Weights of a small GPT-style language model, trained from scratch on English Wikipedia.
Architecture: LayerNorm before each block, rotary positions, biases, untied embeddings, attention and MLP in parallel, capped logits.
Training: 141M tokens, 2917 steps.
Each number is 128 + 24 x the weight over its row's rms, rounded and kept within 0 to 255. Layers, rows and columns count from 0. The size above them is the row's rms in percent of the matrix's.

# layer 7 attention query, 64x64, rms 0.169, rows 0-52, columns 0-63
size [105  90  71 121 106 116 104 141  97 123 103 111 112 111 106 110 102  90 117  94  84 105 105  84 102  81  94 107  83 100 108  84 105  87 101  90 114 118 103  84  87 103 115 104  79 114  90 105 101  94  76 101 126]
[[ 91 173 162  88 115 144 138 153 133 174 107 125 101  94 152 161 125  96  80 130 103 126 131 125 150 131 143 146  96 125  87 142 127 108 162 110 106 134 137 154 175 161 111 137 110 124 133 130 136 114 140 106 131 164 110 152 100 156 143 116  96 106 168 114]
 [116 164 136 122 137  75 119  74 147 106 180 121 127 119  83 133 188 110 128 116 134 155 123 143 124 117 117 139 134 110 177 119 132 151 141 116 162  99 134 112 119 188 147 130  99 101  84 145  98 134 146 122 130 142 148 124 129 119  90 103 118 142 124 127]
 [181  91 173 135 106 165 152 121 107 126 145 105 104 112 104 109  98 105 156 121 131 145 113 115 101 159 159 158 158 155 136 120 131  97 147 162 147 132 151 165 120 124 102 139 127 155  87 109 129 155 153 105 110 153 106  98 100  99 154  95 125 146 125 103]
 [134 146 124  82 159 148 145 124  88 149 128 132 105 144 120 111  78 124  86 162 139 106 118 110 149 153 171 123 133 133 120 158 139  89 175 115 112 137 189 105 151 120 103 126 124 117 141 129 153 123 130 105 124 161  82 126  78 143 149 142 109 131 142 106]
 [153 117 136 121 104 117 118 127  79 121 153 130 107 106  92  98  85 107 148 182 142 100 133 135 117 151 117 207 163 139 129 150 111 110 148 113 170 162 141 120 121 111 147 149 129 149 119 129 139 119 135 150 108 125 140 109  65 142 149 130 135 151 110 139]
 [131 116 137  82 138 109 161 156 127 154 131 145 107 101 143 146 134 142 101 167  97 108 121 125 136 151 171 131  97 162 112 132 133 137 149 123  96 136 153 105 139  93 151 117 163  95 165 141  98  78  76 106 115 114 125 137 112 164 157 103 124 106 165 122]
 [109 120 122 103 163 119 130 190  92 152  95 131 161  95 150 116 114 132  56 158 132 126 135 144 158 141 165 116 147 112 168 118 116 107 155  91 122 115 153 143 139 118 110 128  92 117 154 137 159 136 137 133  93 115  94 127 138 127 137  86 154 109 138 141]
 [148 136 144 170  98 141 143 136 130 113  89 116 138 158 106 103 146 133 121  94 141 157 159 167 117 105  80 123 129 109 143  86 124 167 147 145 113 105  95 169 151 155 126 125  86 136 124  92 106 112 146 139 103 137 137 157 152  75 101 129 143 160 114 126]
 [147 122 163 161  62 101 105 169 131 132 151 150  98 126 144 128 108 124 138 162 104 111 124 103 125 145 120 164 135 132 112 136 100 176 146 143 130 145 116  98 130 119 192 107 121 142 135 137 103  73 146 120  83  86 138 118 119 119 142 133 125 149 113 144]
 [171 139 129 148 125 118 133 178 120 171 112 111 144 163 130 109 110 127 109 129 127 166 140 153 142 122 125 118 113 120 136  98 135 187 144 157  88  93 104 127 107 156 133 133 119 142 121  93  97  84 121 133  92  89  99 130 178  81 130 122 133 149 122 136]
 [105 152 115 120 172 150 188 141 119 138 121 113 132 147 152 142 151 103  95 127  98 152 156 146 156 101 134  96  95 116 119 108 171 140 128 133 101  87 153  95 105 131 129 132  87 132 124 101 107 111 119 137 115 120 116 157 188 117 139 113 106 113 179 118]
 [135 148 185 143 122 179 125 123 134 100  79 130 128 131 128 167 120 140 141 129 138 130 139 137 120 146 115  90 114 108 145 141  62 147 154 176 147  95 162 149 126 159 115 138  85 150 140 135 119 124 117  86 147 144 146  98 102 100 113 155 116 125 101 113]
 [145  98 109 172 131  97 106 143 134 160 163  89 121 105 132  98 110 105 103 117 147  98 135 148 152 156 140 181 119 134 113 153 144 128 105  82 105 158 109 113 113 135 120 142 168 135 125 136 146 117 172 132 124 121 116 140 105 157 123  80 136 117 104 186]
 [132 116 123 113  80  78 104 106 129 146 155 115 119  94 135 114 129 108 161 128 141  99 112 104 131 152 143 175 151 151  99 125 128 117 132  89 167 135 122  97 144  85 124 132 174 145  89 191 137 118 110 149 156 115 135 130 116 165 110 167 129 130 126 136]
 [124 132 146 124 134 164 150 141 144 116 113 171 118 132 100 141 116 161 129 154 144 138 145 131 117 152  84 117 141 149 138 114 111 123 165 132 118 127 115 119 208  97 123 112  83 182 165 139 118 120  69 132 132 117 106  82 102 106 147 122 128 143 125 116]
 [164  94 126 135 110  98  82 138 130 121  91 125 179 125 114 144 167 114 130 119 162 137 110 121 102 144  95 105 125 127 168 124 150 106 163 142 142 107 153 177 154 153 124 145 151 101 110 112 133 136 143 129 117 113 157 145 105 118 122  48 119 128 137 108]
 [168 129 152 128 124 152 118  96 116 162 141 138 126  93 109 135 171 118 102 117 118 111 103 163 162  91 126 184 126 100 106 124  96 133 100 146 120 164 143 146 107 106 149  93 157 118 142  77 105 136 119 129 120 115 127 166 107 167 109 137  91 118 103 155]
 [151 148 165 147 107  97 157 166 113 149 144  69 134 153 140 169 136 137 134 108 134 151 137 115 128 143 108 123  91 124 142  93  80 154 113  96 111 100 103 141 137 133 104 105 171 147 140 143 135 108 118 141 102 118 146 116 133 166 112 134  92 120  85 172]
 [139 157 112 138 137 156 113 174 144 138 140 126 159 137 103 115 127 137 163 140 114 148  94 176 148 134 139  55  95 126 138 130 114 152 126 117 124 132 145  95 122 144 141 138  86 115 154 149 156  82 128 152  92 129 109 142  97  93 136 146  93 104  87 139]
 [166 132  97 138 115 106 118 189 118  99 145 118 191 115  93 137 115 155 130 106 121 103 169 129 152 174  94 104 133  73 105 124 113 141 119 143 122 134 121 144 113 160 150 129 112 113  98 111 139 140 123 167 147 157 121  95 104 118 124 151 139 115 127  91]
 [107 172 142  79 116  94 154 143 177  78 119 116 122 110 133 128 127 117 117  94 179  99 142 140 143 137 134 100 126 165 135 130 138 121 138 150 176 141 123 154 140 109 115 180 134  97 142 122 134 114 135 113 129 152 139 113 117 175 126 129  75  99 125 149]
 [114 126 123 132 160 107 113  79 121 163 100 124 134 165 125 135 181 138 134 153 149 101 159 115 120 134 111 154  98 160  90 188 131 100  87 137 150 126 101 140  99 143 142 122 155 155 103 129 182 160 121 139 143 139 113 129 115 122 139 129 122  87 144  98]
 [119 131 165  99  98 119 112 119 104 128  97 122 107 113 135 155 148 123 144 115 144 117 104 168 138 125 162 137  63 153 117 108 133 149 128 160 156 114  93 199 134 105 156 137  84 100 158 164 137 119 119 110 147 109 150 107 110 139 126 108  96 154 137 141]
 [124 148 115 112 128  78 154 132 120  60 135 112 126 136 116 114 118 134 109 117 180 132 155  81  95 137 126 160 164 163 133 144 162 105 118 137 132 139 143 168 126 136 130 135 156 112 102 126 173 137 101  91 111 110 177 161 130 164 118 124 112 142 141 114]
 [107 135 131 168 140  60 135 107 141 170 106  93 110 141 158 130 144 109  99 119 103 136 167 107  71 148 108 101 134 130 181 161 113 142 150 104 172 136 129 100 162 141 125 127 116 142 103 126 126 105 150 130 117 122  97 168 114 133 138 149 120 115 135 112]
 [131 101 101 150 141 166 167 153 159 149 127 175 142 142 114 109 109 129 128 133 134 117 106 138 114 153  80  92 188 139  86 116  96 138 136 131 135 120 102  92  87  89 119 156 151 155 166 116 112 122 117 125 158 112 140 153 116  86 133 128 137 132 131 159]
 [102  91 141 154  93 107 144 145 104  99 149 108 141 118 102 191 128 124 106 135 120 103  83 103 131 129 129 111 181 127 115 111 145 115 154 137 155 125 154 116 108 132 129 125  86 149 121 154 156 156 101 139 119  97 147 182 104 123 180 118 109 139 135 146]
 [103 140 122 110 171 153 142  76 115 103 110 150 119 159 130 139 116 154 174 119 123 153 115 117  85 164 131  98 100 142 118 134 129 132 107 138 124  97 117 131  97 115 137 146 127 161 132 128 125  96 109 122 154 119 187 116 120 164 128 106  84 190 152 125]
 [115 148 144 143 108  74  97 126 145 127 173 133 173 127 123  96 103 119  84 131 135 120 106 133 127 125 140 127 119 111 152 120 133 139  82 135 120 126 142 160 127 124 140 110 129 136 158 134 137 112 109 133 112  90 149 192 191 189 131 115 107 122  93 116]
 [114  97 190 147 146 135 133 135 154 128 107 152 138 136 154 104 115 113 119 121 108 137 154 135 115 133 111 125 155 134 108 114  90 143 165 140 153 103 137  80 162 150 171  87  89 132 106 108 134 113  88 157 124 107 171  83 116 131 140 127 146 166 144 152]
 [ 98  96 113 126 110  88 128 165 127 131 149 115 151 121 115 135 187 115 134 135 139 108 123 126 115 128 134 143 140 161  87 111 131 145 105 141  73 100 123 106 124 175 101  87 155 120 132 159 149 128  88 149 113 113 146 143 175 115 130 167 161 140 134  87]
 [144 126 137 183 125 139 156 169 109 136  97 129 113 138  94 122 131 151  91 165 106 116 130 119  95 118 137 147 113  78 113 140 134 141 171 112 134 143 150 129 131 152 117 149 104 176  89 132 149 127  99 135 107  61 132 143 162 135 109 110 102 115 107 155]
 [120 140 127 103 124  71 137 110 138 145 109 136 179 107 162 137  94 142  91 104 165 157 144 117  80 103 148 100  83 115 136 130 136 153 139  94 128 132 141 132 130 170 147 132 167 141 130 118 119 146 148 139 182 135 135  74 125  96 107 137 141 123 120 138]
 [124  82 161 158 140 125 142  91 143 178 108 127 119 150 156 145 112 146 135 178 136 173 142 107 125 118  79 136 130 149  90 124 119 104 102 119 100 140 105 100 142 133 138 108 109 139 136 117 124 186 125 132 124 133 157  76 133  73 122 135 157 131 122 134]
 [162 137 147 128 127 101 141 147 127 120 116 173  99 149 141 124 111 118  97 117 148 130 105 125 128 104 150 109 126 164 121 128 186  95 130 101 147 158 101 142  92 158 110 107 126 123 102 136 175 161 112 109 109 113  64 129 121 115 131 116 170 185 128 117]
 [131 137 185 114  82 107 111 105  98  99 119 131 121 168 135 116 149 133 127 160 121 145 107 160 130 162 103 134 151 146 144 105 143 147  98 137 130  77 138  97 142 159 142  82 115  90 142 119 121 163 133 171 120 119 151  79 153 130 107  96 138 118 146 125]
 [131  89 118 143 109 148 126 164 132 129 134 137 101 138 137 140  68 135  98 148 124 124 131  75 117 113 115 151 133  86 143 123 111 116 158 123 149  91 132 125 131 122 131 136 158 150 110 133 105 130 116 184 156 120 122 123 168 126 145  74 132  74 186 133]
 [127  96 111 111  94  73 113 129 121 181  81 118 103 144 144 120 109 154 113 134 120 113 106 123 136 107 113 151 125 140 142 130 143 160 110 106 154 143 128 141 143 156 133 137 131 126 127 107 144 157 151  84 157 162 162 126 161 158  69 133 157 123 121  74]
 [128  98 126 117 117 147 136 151 150 201 105 141 105 170 164 110 128 160 135 154 104  95 163 133  97 122  73 117 144 126  81 120 118 117 112 123 122 132 145 158 162 159 136  98 137 128 156  96 121 121 154 118 133 123 106 118 124 125 124  60 123 124 129 120]
 [ 80 120  89 129 129 149  90  82 150 157 116 111 119 143 144 150 146 147 143 104 133 101 122 110 136 118 103  96 118 138 119 126 126 122  89 115 163 106 103 145 170 146  90 174 108 145 133 147 141 135 122 122 155 148 127 133 190 172 114 131  81 154 119 117]
 [101 135 122 155 116 141 119 121 126 131 170 131 130 159 105 161  99 134 125 179  91  97  87 143 191 147 139 137 129  66 149 126 127  84 120 138 124 136 142 149 116 137 121 139  65 167 129 121 135 121 127 134  95 147 126  93 137 139 112 130 114 149 105 156]
 [106 110 146 174 180 125 154 140  82 162 113 104 117 132 139  97 131 119 114 155 128  95 154  89 160 156 117  96  68  83 121 136 162 128 132 116 128 109 121 114 119 125 189 129 117 127 137 134 150  89 121 117 131 105 153 133 162 122 104 142 123 133 135 146]
 [146 126 139 138 113 140 103 135 113  81 104 137 147 129 125 134 105 120 139 140  92 139 142 165  62  97 103 110 144 140 136 166 111 130 150 114 182 139  98 151 156 103 140 116 123 178 107 129 150 142  98 122 170 174 141 122 162  95 137 141 106  97 137 114]
 [139 126 104 116 165 119 149 147 134 105 120 165  86 144  82 101  89 141 137 163 135 158 122 116 143 169 132 160 104 118 150 111 118 121  87 165 122 152 122 155 143 140 116 158 162 102 116 148 117 115 140 123 129  72  83 121  91 132 104 153 140 126 164 110]
 [146  87  98 137 129 122 109 124 135 141 108 145 156 141 129 116 105 172 141 130 132 183 140 103 119 147 134 153 151 139 108 100 103 111  99 146 118 125 109 134 113 126 104 131 100 140 143 139  95 184 168 137 169 126 108 142  79 157 161  68 150 132 128 100]
 [142 161 115 101 112 147 105 121 125 112 153 116  90 137 127 145 167 125 137 155 167 142 117 118 111 135 122  84 137 127 145 148 115 104  60 108 148 103 160  86 150 141 112 101 139 124 202 144 130 166 168 107 134 115 113 114 161 119 119 121 122 148 130 111]
 [133  84 112 159  71 128  97 149 160 152 129 128 144 156 135 167 152 129 155 130 102  96 134 100 119 121 152 148 136 100 134 110 112 119 107  98 114  85 135 142 129 154  64 136 156 138 140 133 125 128 138 130 142  77 112 123 129 125 153 140 161 182  98 135]
 [108  93 106 134 116 135  95 115 173 145 139 120 138 123 185 162 120 189 156 127 162 169 110  78 121 132 136 136 114 137 172 130  85 165 111 148 131 127 138 124 111 109 100 129 102 125 139 141 151 105 135 140  97 126 104 106 145 143 131 122  95  97 106 155]
 [126 103  78 124 135 127 172 102 133 159 126 135 102 130 123 149 123 124 137 163 104 114 160  82 132 121 108 167  73 143 113 143 158  99 137 145 102 142 110 129 166 125 143 125 166 112 160  97  74 137 121 162 121 155 123 103 124 124 122 150  92 120  90 145]
 [141  95 105 107  92 116 123 140 164 138 107 165 138 146 130 126 169 123 141 136 140 146 136 150 116 127 143 146 136 188 100 149  75 108  79 145 104 118  83  99 117 168 101 150 156 117 143 139 111 116 136 171 126 122 156 144 108 107 165 129 101 119 138 154]
 [138 113 102 139 114 120 126  90 129 157  93 159 110 152 124 110 152 157 167  93 141 177 133 146 106 136 102 139 137 168 102 124 108 136 111 130 113  86 129 206 119 143 125 127 143 138 168 146 106 117 152 125 148 141 136  92 130 129  75 106 131 145 128  99]
 [197 155 112 111 115 154  85 101 116 156 121  81 155  82 137 129 169 144 106  95 189 168 157 123 124 115 158 132 101 116 118 129 118 125 115 124 131 170 150 154 126 114 144 126  91 128 132 132 157 116 151 113 130 163 135 112 120 111 111 114 134 113 119 132]
 [134 153 103 131 196 113 129 128 128 114 114  91 146 154 140 103 151 117 139 157 125 121 147 129 119 133 151 176 136 142 122 104 115 141 167  92 130 112 136 124  79  72 141 119 129 138 111  93 158 142 128 141 132 178  83 109 143 156 122 123 151 117 113  80]]
# layer 7 attention key, 64x64, rms 0.17, rows 0-51, columns 0-63
size [ 94  85 111  92 110 112 126 125 135 105 116 127 130 112 104 107 102  98 109  92  83  98 103  92 100  76  89 101  92 102 112  73  90  81  97  91 115 110  95  81  89 101 112 101  72 111  89 105 100  94  78 101]
[[136 118 111 147 167 136 125  98 139 149 136 122  56 126 151  87 128 183 104  98 145  97 183 128 142 140 140 130 149 146 145 121 117 142 131 127 153 127 124  90 100 119 167  99 126 149 137 155 109 106 126  90 110 131 138  67 119 110 121 129 148 131 133 157]
 [131 118 129 115 132 121 149 122 115 107  98  92 104 148 134 151 109 165  97 113 136 145 131 115  98 141 175 117 106 187  90 134 112 160 127  96 117 139 111 107 101 106 104 131 150 161 154 127 162 122 113  94 133 145 117  93  82 133 161 123 144 111 161 183]
 [112 125 113 142 152 154 115 167 153 104 121 124 155  88 131 151 133 168 145  96  85  89 148 143 172 128  83  99 145 128 144  94 116 142  75 132 118 118 108 154  88 106 140 108 150 125 164 134 121 156 108 139 148 110 114  96 167 143 131 119 156 102 139 145]
 [151 118 103 170 126 150 137 136 143 143 136 135  84  92 110 127 126 120  58 124 132 140 166 123  99 130 113 129 131 139  85  91 133 141 146 153  83 133 119 184 113 132 162 106 129 113 148 137 111 106 134  86 109 145 133 114 176  99 120 118 145 158 160 126]
 [106 162 102 104 142 162 131 113 145 126 116 121  82  86  73 179 127 154  88 109 155 136 106 108 112 149 168 109 129 175  97 150 119 109 143 111 134 124 162 154 135 127 142 174 130 141 133 121 118 125  92 107 125 142  95 106 144 121 166 130 137 125 106 111]
 [136 155 121 165 172  96 105 102  97  75 131 112 107 137 104 139 115 118 153 113 172 152 115 163  95 139 114 133 160 167 113 155 157 126 150 153 130 134 137  99 113 152 111 143 153 144 127 135 152  99 154 126 144 130 104 105  62 111 109 153 108 146 112 121]
 [125  93 115 110 123 125 107 112 121 105 153 132 124 137 173 138 112 114 151  79 124 117 179 108 136 115 114 112 180  93 141 119 149 138 129 113 148 150  71  75 147 144 129 112 170 102 138 153 125 110 124 111 129 145 201 150 132 103 143 120 140 136 127 123]
 [114 105 179 113 113  89  97 184  87 160 143  97 146 175 117 152 168 124 143 129  89 113 161 139 168 116 134 144 120  81 131 127 142 148 132 131 136 117 124 104 144 132 131 118 114 144 117 127 126 105 122 120  97 117 136 167 123 149  67 108 106 107 120 118]
 [ 73 133 121 148 152 135  88  97  89  77 137 131 135  90 157 122 138 105 160 133 134 102 138 106 142  80 158 106 122 107 154 142 142 144 118 121 171 155 152 134 132 102 115 127 119 119 167 125 150 173 128 158 138 113 146 136 114 140 142 167 101  84 134 146]
 [136  93 152 102 107 107  80 111  91 125 173 162 155 127 169 105 143  81 138 117 103 109 176 119 176 130 113 142 129 102 165 119 151 137  98 138 142 112  86 102 142 134 106 104 141 134 148 110 105 120  96 117 117 128 161 155 118 113 133 164 133 145 116 126]
 [ 69 144 119 121 137 113 122 129  77 138 166 160 153 115 180 124 165  99 123 141 121 105 165 102 118 100 133  82 142 113 157 112 123 161 123  85 161 122 141 103 104 149 134  82 127 124 149 119 148 155 112 122 124 131 144 170 120 121 119 127 106 154 143 154]
 [ 64 138 150 159 109 133 181 136 154 152 139 107  83 125 146 144 110 146 137 123 119 111 117 172 126 166 134 147 153 134  99 126  85 145 143 159  98 127 107  94 142 160 141 130 106  87 129 148 125 101 123 110 109 145 110 136 110 155 126 133  86  93 157 146]
 [148 120 131 153  95 128 141 151 156 154 117  85  96 111  91 114 141 149 125 136 117  87 107 175 138 196 109 119 127 140 101 148 110 134 114 126  78 160 133 139 150 146 151 143 117 115 136 169 100 102 112 127 111 127 111 156 153 149 151 113  91  91 111 147]
 [145 101 144 111 142 110 115 129  88 173 164 128 188 151 173 143 135 120 125 140 111 140 134 154 166 138 116 106 129  92 180  82 142 153  95 126 106 102 117  95 146 125 116 118 111 117 150  73  97 136 106 146 110 135 140 162 146 127 117 135 139 124 130 102]
 [ 99 121 152 125 111 113 185 112 151 123 126 169 119 195 106  94 123 176 170  85 109 145 129 143 105 154 120 121 132  98 106 133 127 149  90 168 147 123  99 115 106 115 108 154 141 128 104 149  93 116 115 123 143 131 142 141 135 123  97 145 137 133 158  96]
 [147 114 112 119 111 106 158 184  78 122 158 108 105 143 125 150  70 111 118 142 149 129 117 114 134 149  98 131 134  93 142 120 128  88 167 146 122 144 129 139 140 182 105 155 142 165 142 121 100 104 144 120 103  81 115  93 160 117 130 152 158 134 117 123]
 [114 113 159 150 109 117 103 207 133 147 116 114 144 125 143 125 125 115 142 142 106 115 146 153 129 126 174  91 182 141 136 125  97  90 132 150 109 117 163 177 105  94 118 132 121 100 150 142 143 107 143  86 116 122 113 101 132 132 100 100 146 123 163 138]
 [169 166 142 122 118  92 115 150 126  83 130 133 110  92 106 140 171 147 127 115 155 147 113 168  94 145 154 121 126 153 126 129  90 157 135 112 179 147 103 136 143 109 164 113 121  99 141 100 134 126 115 114 103 125 136  58  99 109 153 103 137 142 143 137]
 [150 155 130 130 110 126 138 134 119 127 105 181 147 116 131  85 143 152 166 137 111 144 151 179 164 150 126 131 109 145 121  82 130 151 117 155  94  82 102  94 133 129 132 135 174  96 159 151 113  93 120 129 119 116  93 127 108  90 161 119 136 124 145 162]
 [141 104 141 170 102 117 135 125 108  96 112 102 139 130  99 125 124 122 153 125 140 162 110  75 155 148 155 154 132 141 168  95 129 138 182 146 166 105 101 143 123  91 165 151 153 110 111  97  99 101 113 109 180 114 122 134 108 133 147 113 149 100 118 138]
 [ 92 130 124 105 123 123 153 153 106  88 146  90 135 145 141 148 127 131 105  65 182  81 130 154 175 106 148  86 140 146 126 114 172 143 102 122 143 136  81 138 126 142 114 120 143 106 162 124 148 143 111 117 159 115 139 107 133 123  93 158 125 148 128 123]
 [141 103  97 142 193 143 122 170 116 118  98 145 149 133 145 145 108 143 129 121 140 132 133 122 112 106  68 115 119 151 127 145  96 119  93 115 144 162 166 171  75 116 127 123 169 144  82 116 137 135 128 115 126 159 123 146 121 131 106 166 148  92 131 115]
 [123 130 132 128 128 151 129 158  55 116 124 120 100 110 140 164 121 164 125 104 135 134 103 148 152 124 141 105 141  97 104 104 134 158 115 148 126 156 123 187 150 134 133  95  97  96 148 172 118 159 128 116 127 140 114  62 147 131  92 142 155 139 149 124]
 [ 92 113 118 116 138 102 121 181 127  85 186  99 161 104 122 178 118 112 122  89 163 121 112  94 126 116 124 112 127 134 110 131 163 121 153 110 147 146 122 130 150 135 114 141 119 141  97 117 164 162 112 157 130 123 137 146 145 121 134 182 112 112 105  80]
 [155 120 123  99 146 157 114 123 147 171 101 112 129 131 124 110 132 113 154 104  99  97 151 167 115 145  43 110 116 148  99 161 130 123 118 110 206 153 127 125 124 147 114 141 146 132 134  79 137 129 121 130 127 123  99 146 132  95 121 151 118 133 106 115]
 [126 154 141  99 133 110 104 109 134 159 118 180  71 154 138 143 148 129 152 105 172  90 128 135  95 122 138 130 166 122 131 133 136 153  91 124 105  85 104 105  92 119 116 177 123 144 116 132 114 127 102 168 147 126  98 149 107 132 153  95 103 106 155 144]
 [113 144 150 128 119 109 149 176 158 182 142 144 110  90 167 182 130  92 164 150 158 170 110 144 119 108  99 127 151 135 110  96 125 156 157 125 107 141 120 113 125 118 116 114 123 114  97 125 103 146  97 107 146 118  83 159 150 120  95 124 130 115 119  97]
 [153 126 124 112 133 144 146 101 124  83 122 161 105 123 161 127 159 149 127  94 150 142  98  70 100 152 130 121 145 141  97 135 111 132  76 145 160 127 145 125 129 136 107 112 132 141 125 153 121 179 163 159 125 156  61 117 127 117 132 140 153 163 151 109]
 [128 132 123 117 101 136 105 162 129 143 168 119 168 107 132 154 154  91 123 151 139 126 143 137 102 162 122 112 143 166 111 136 139 130 109 125 100 100 165 104 147 116 175 134 134  98 162 125 114 105  80 147  71  97 145 112 141  87 110 180 132 124 120 108]
 [152  99 145 127 107 194 157 128 129 119  84 133 118 162 129  98 133 116 168 152 114 117 119 130  89 148 121 123 171 114  74 103 178 139 137 153 166 151 115 110 130 133 128 129 103 103  89 119 113 138 111 148 131 127 153 153  98 132 166 123 148 121 145  97]
 [151 149 130 137 141 113 129 122 137 120 125 123 132 127 112 186 117 136 114 172 144 176 113 121  93  98 176 143 115 114 161 138 114 136 152 127 149 115 149 141 141 118 129 102 122 130  61 150 153 109  54 132 125  89 133 130 132 129 162  99 107  95 109 113]
 [118  99 148  91 152 104 158 135 102 151 144 141 140  61 126  81 160 133 135 121 145 129 119 142 141 159  97 134 158 107 120 127 108 155 160 129 121 145 194  97 115 125 139 163 115 125  85 124 115  71 105 126  94 131 153 149 112 139 120 119 117 139 134 117]
 [175  91 144 115  80 122 106 105 131 176 115 134 113 123 133 163  97 157  94 139 140 121 101 109 125 117 140 138  97 157 121 125 136 147 139 145 167 136 110 126 141 146 129 146 114 127 108 132 120  68 137 119 130 176 177  99  98  87 124 141 169 157 126 126]
 [137  97 161 123 132 140 116 135 126 170  87 188 137 159 128 126 117 141 146 124 127 126 113 130  76  87 101 132 115  99  89 141 123 117 114 126 110 154 117 121 129 153 132 138 129 110 109  90  99 125 131 154 120 183 184 157 101 131 138 115 109 115 161 172]
 [106 120 133 141 160 137 145 101 157 115 142 154 137  97  94 135 116 119 125 153  93 101 110 121 111 124 137 142  97 110 121 114 186  96 119  92 116 158 123 135 135 110 124 173 104 131 111 170 149 157  68 123  80 170 154 116 148 155 113 151 148 138 105 122]
 [157 144 133 118 112 172 147 110 124 114  94 130 120 169 121 172 130 133 133 154 110 157 113 104  88 122 141 122 129 102  58  80 142 111 126 130 114 166 139 106 162 122 173  94 131 116 146  90 128 119 132 119 109 111 149 102 173 142 135  97 123 107 148 115]
 [168 112 120 126 128 109 117 106 133 141 163 120  99 136 104 140 134 119  98 152 147 110 148 111 141 169  85 186 125 162 128 147 124 184 143  86 124 128 138 106 118  97 135 112  93 174 127  94  91 115 158 124 120  99 160 118 133 165 133 101 137 126 139 105]
 [133 118 112  88 143 153 103 135 104 138  96  91 136 127 129 130 107 169 142 157 143 122 136  98 117 103 103 157 124 126 125 164 143 102 146  99 103 157 138 146 183 161 135 157 119 138 165 158 168 112 114 126 124 138 158  71 119 106  81  94 133 136 111 110]
 [113  74 143  84 138 148 152 138 121 126 121 153 126 159 110  82 126 160 115 106  85  98 144 127  94 141 129 134 144 128 157 126 107 119 118 110 117 152 173 149 133 171 146 137 121 188 146 121  73 135 101 102 155 102 141 131 118 132 125 104 157  99 136 144]
 [143 133 103 125 135 152 141 106 125 120  98 139 139 161 161 108 129 130  89 101 172 163 118 117 118 112  99 134 125 143 175 156 109 154  75 102 144 131 131 157 138 155 137 141 142 152 142 160 137 128 160 114 115  81  90 123 126 124  69 127 120 154  80 109]
 [123 169 134 151 116 166 158 129 168  91 136 124 141  94 149 104 134 125 143 138 133 164 117 116 138 127  50 116 125 123 122 136  82 146 119 136  76 106 147  98 125 111 173 155 126 125 163 144  71 108 148 114 123 139 147 141 105 132 111 125 148 146 139 117]
 [135 115  97 151 153 167 118 108  72 109 159 163  83 100 115 125 160 109 120 133 154 120 145 147 115 139  79 106 140 136 127 146 125 140 181 127 162 131 164 130 118 123 152 103 139 100 153 141 117  97 127 163 117 145 124 155  90  91 102 113 131  96 136 152]
 [144  72 138 134 137 106  84  96 130 103  72 129 142 163 141 109 132 111 137 120 130 147 105 138 127 148 108 149 168 150 115 115 148 173 133 135  85 146 122 130 112 135 116 152 125 187  95  95 130 133 127 140 136 135 151 109 137 101  93 189 135 153 136 131]
 [ 96 118 143 114 176 146 159 187 123  99 157 131 103 113  84 143 100 142 122 110 103 125 136  74 159 146 134 159 123 123 122 131 165 110 100 119 144  81 131 159 111  85 120 143 112 126 173 125 130 128 137 129 137 114 108 131 135 138 155  93  94 153 157 125]
 [104 122 139  87  95 109 136 145 101 191  93 124 144 123 149 148 117 152 163 115 103 123 127  73 107 148 124 184 129 149 146 142 132  98  82 110 116 135 117 123 156 160 158 134 124 118 121 121  83 134 139 138 129 145  99 144 156 155 166 135  94 119 121 136]
 [ 91 133 137  99  84 127 147 105 155 121 103 163 110 187 138 158 157 133 112  96 127 156 104 144 119  95 129 113  87 142 123 105  94 102 133  83 132 121 147 134 152 143 148 102 133 141 143 138 144 113 153 146 117 100 145 131 202  90 125 141 132 115 132 133]
 [145 172 123 125 128 129 132 144 160 128 103 131  77 128 121 147 115 154 117 162 120 178  87 158 110 136 121 144 129 135 186 128  93 114 133 110 147 117 170 109 135 144 144 147  84 163 120 134 113 123 129 122 116  83 136  89 107 129 162 109 161 114  83 108]
 [139 187 112  85 103 130 104 161 175 113 106 142 142 138 134 150 120 135 117 101 122 171 151 135 141 152  88 154  80 164 107 151 109 150 111 142 146 132  95 104 128 169 136 118 108 115 182 143 128 127 131 117  99 122 128  92  96 152 136 125 137 118 129 160]
 [172 115 136 147 130 124 141 151 140 101 167 135 126 139 148 155 109 176 126 130 110 103 149 140 140 107 145  74  91 126 130 190 114 107 126 131 152 123 166 130 117 110 108 132 126 149 128  90  91  97 148  92 170 136 158 149  88 134 104 107 114 149 144 140]
 [148 158 148 104 145 122 100 176 112 143  77 136 139 130 134 179 116 174 125 136 122  95  90 137 130 128 132 116 106 154 149 124 140 131  72 105 122 105 125 121 127 146 121 113 117 157  85 124 116 117 122 158 143  91 128 128 127 136 196 109 107 110 171 116]
 [165 115 122  70 140 124 138 116  93 106 110 149 139 152 114 169 119 162 150  62  95 100 110 101 126 130 137 149 130 103 138 160  89 121  97 156 117 134 144 162 161 150 166 137 116 153 119 170 120 132 148 133 107 137 117 112 148 161 144 104 110 106 127 115]
 [109 118 118 136  94  77  96 140 109 166 125 102 195 138 132 101 114 133 121  73 133 146 124 129 149 128 127 126  97 125 147 108 100 138 167 112 127 137  97 181 138 141 154 130  99 108 130 164 153 104 168 130 120 168 117 141 144 135 151 156 148 108 123 152]]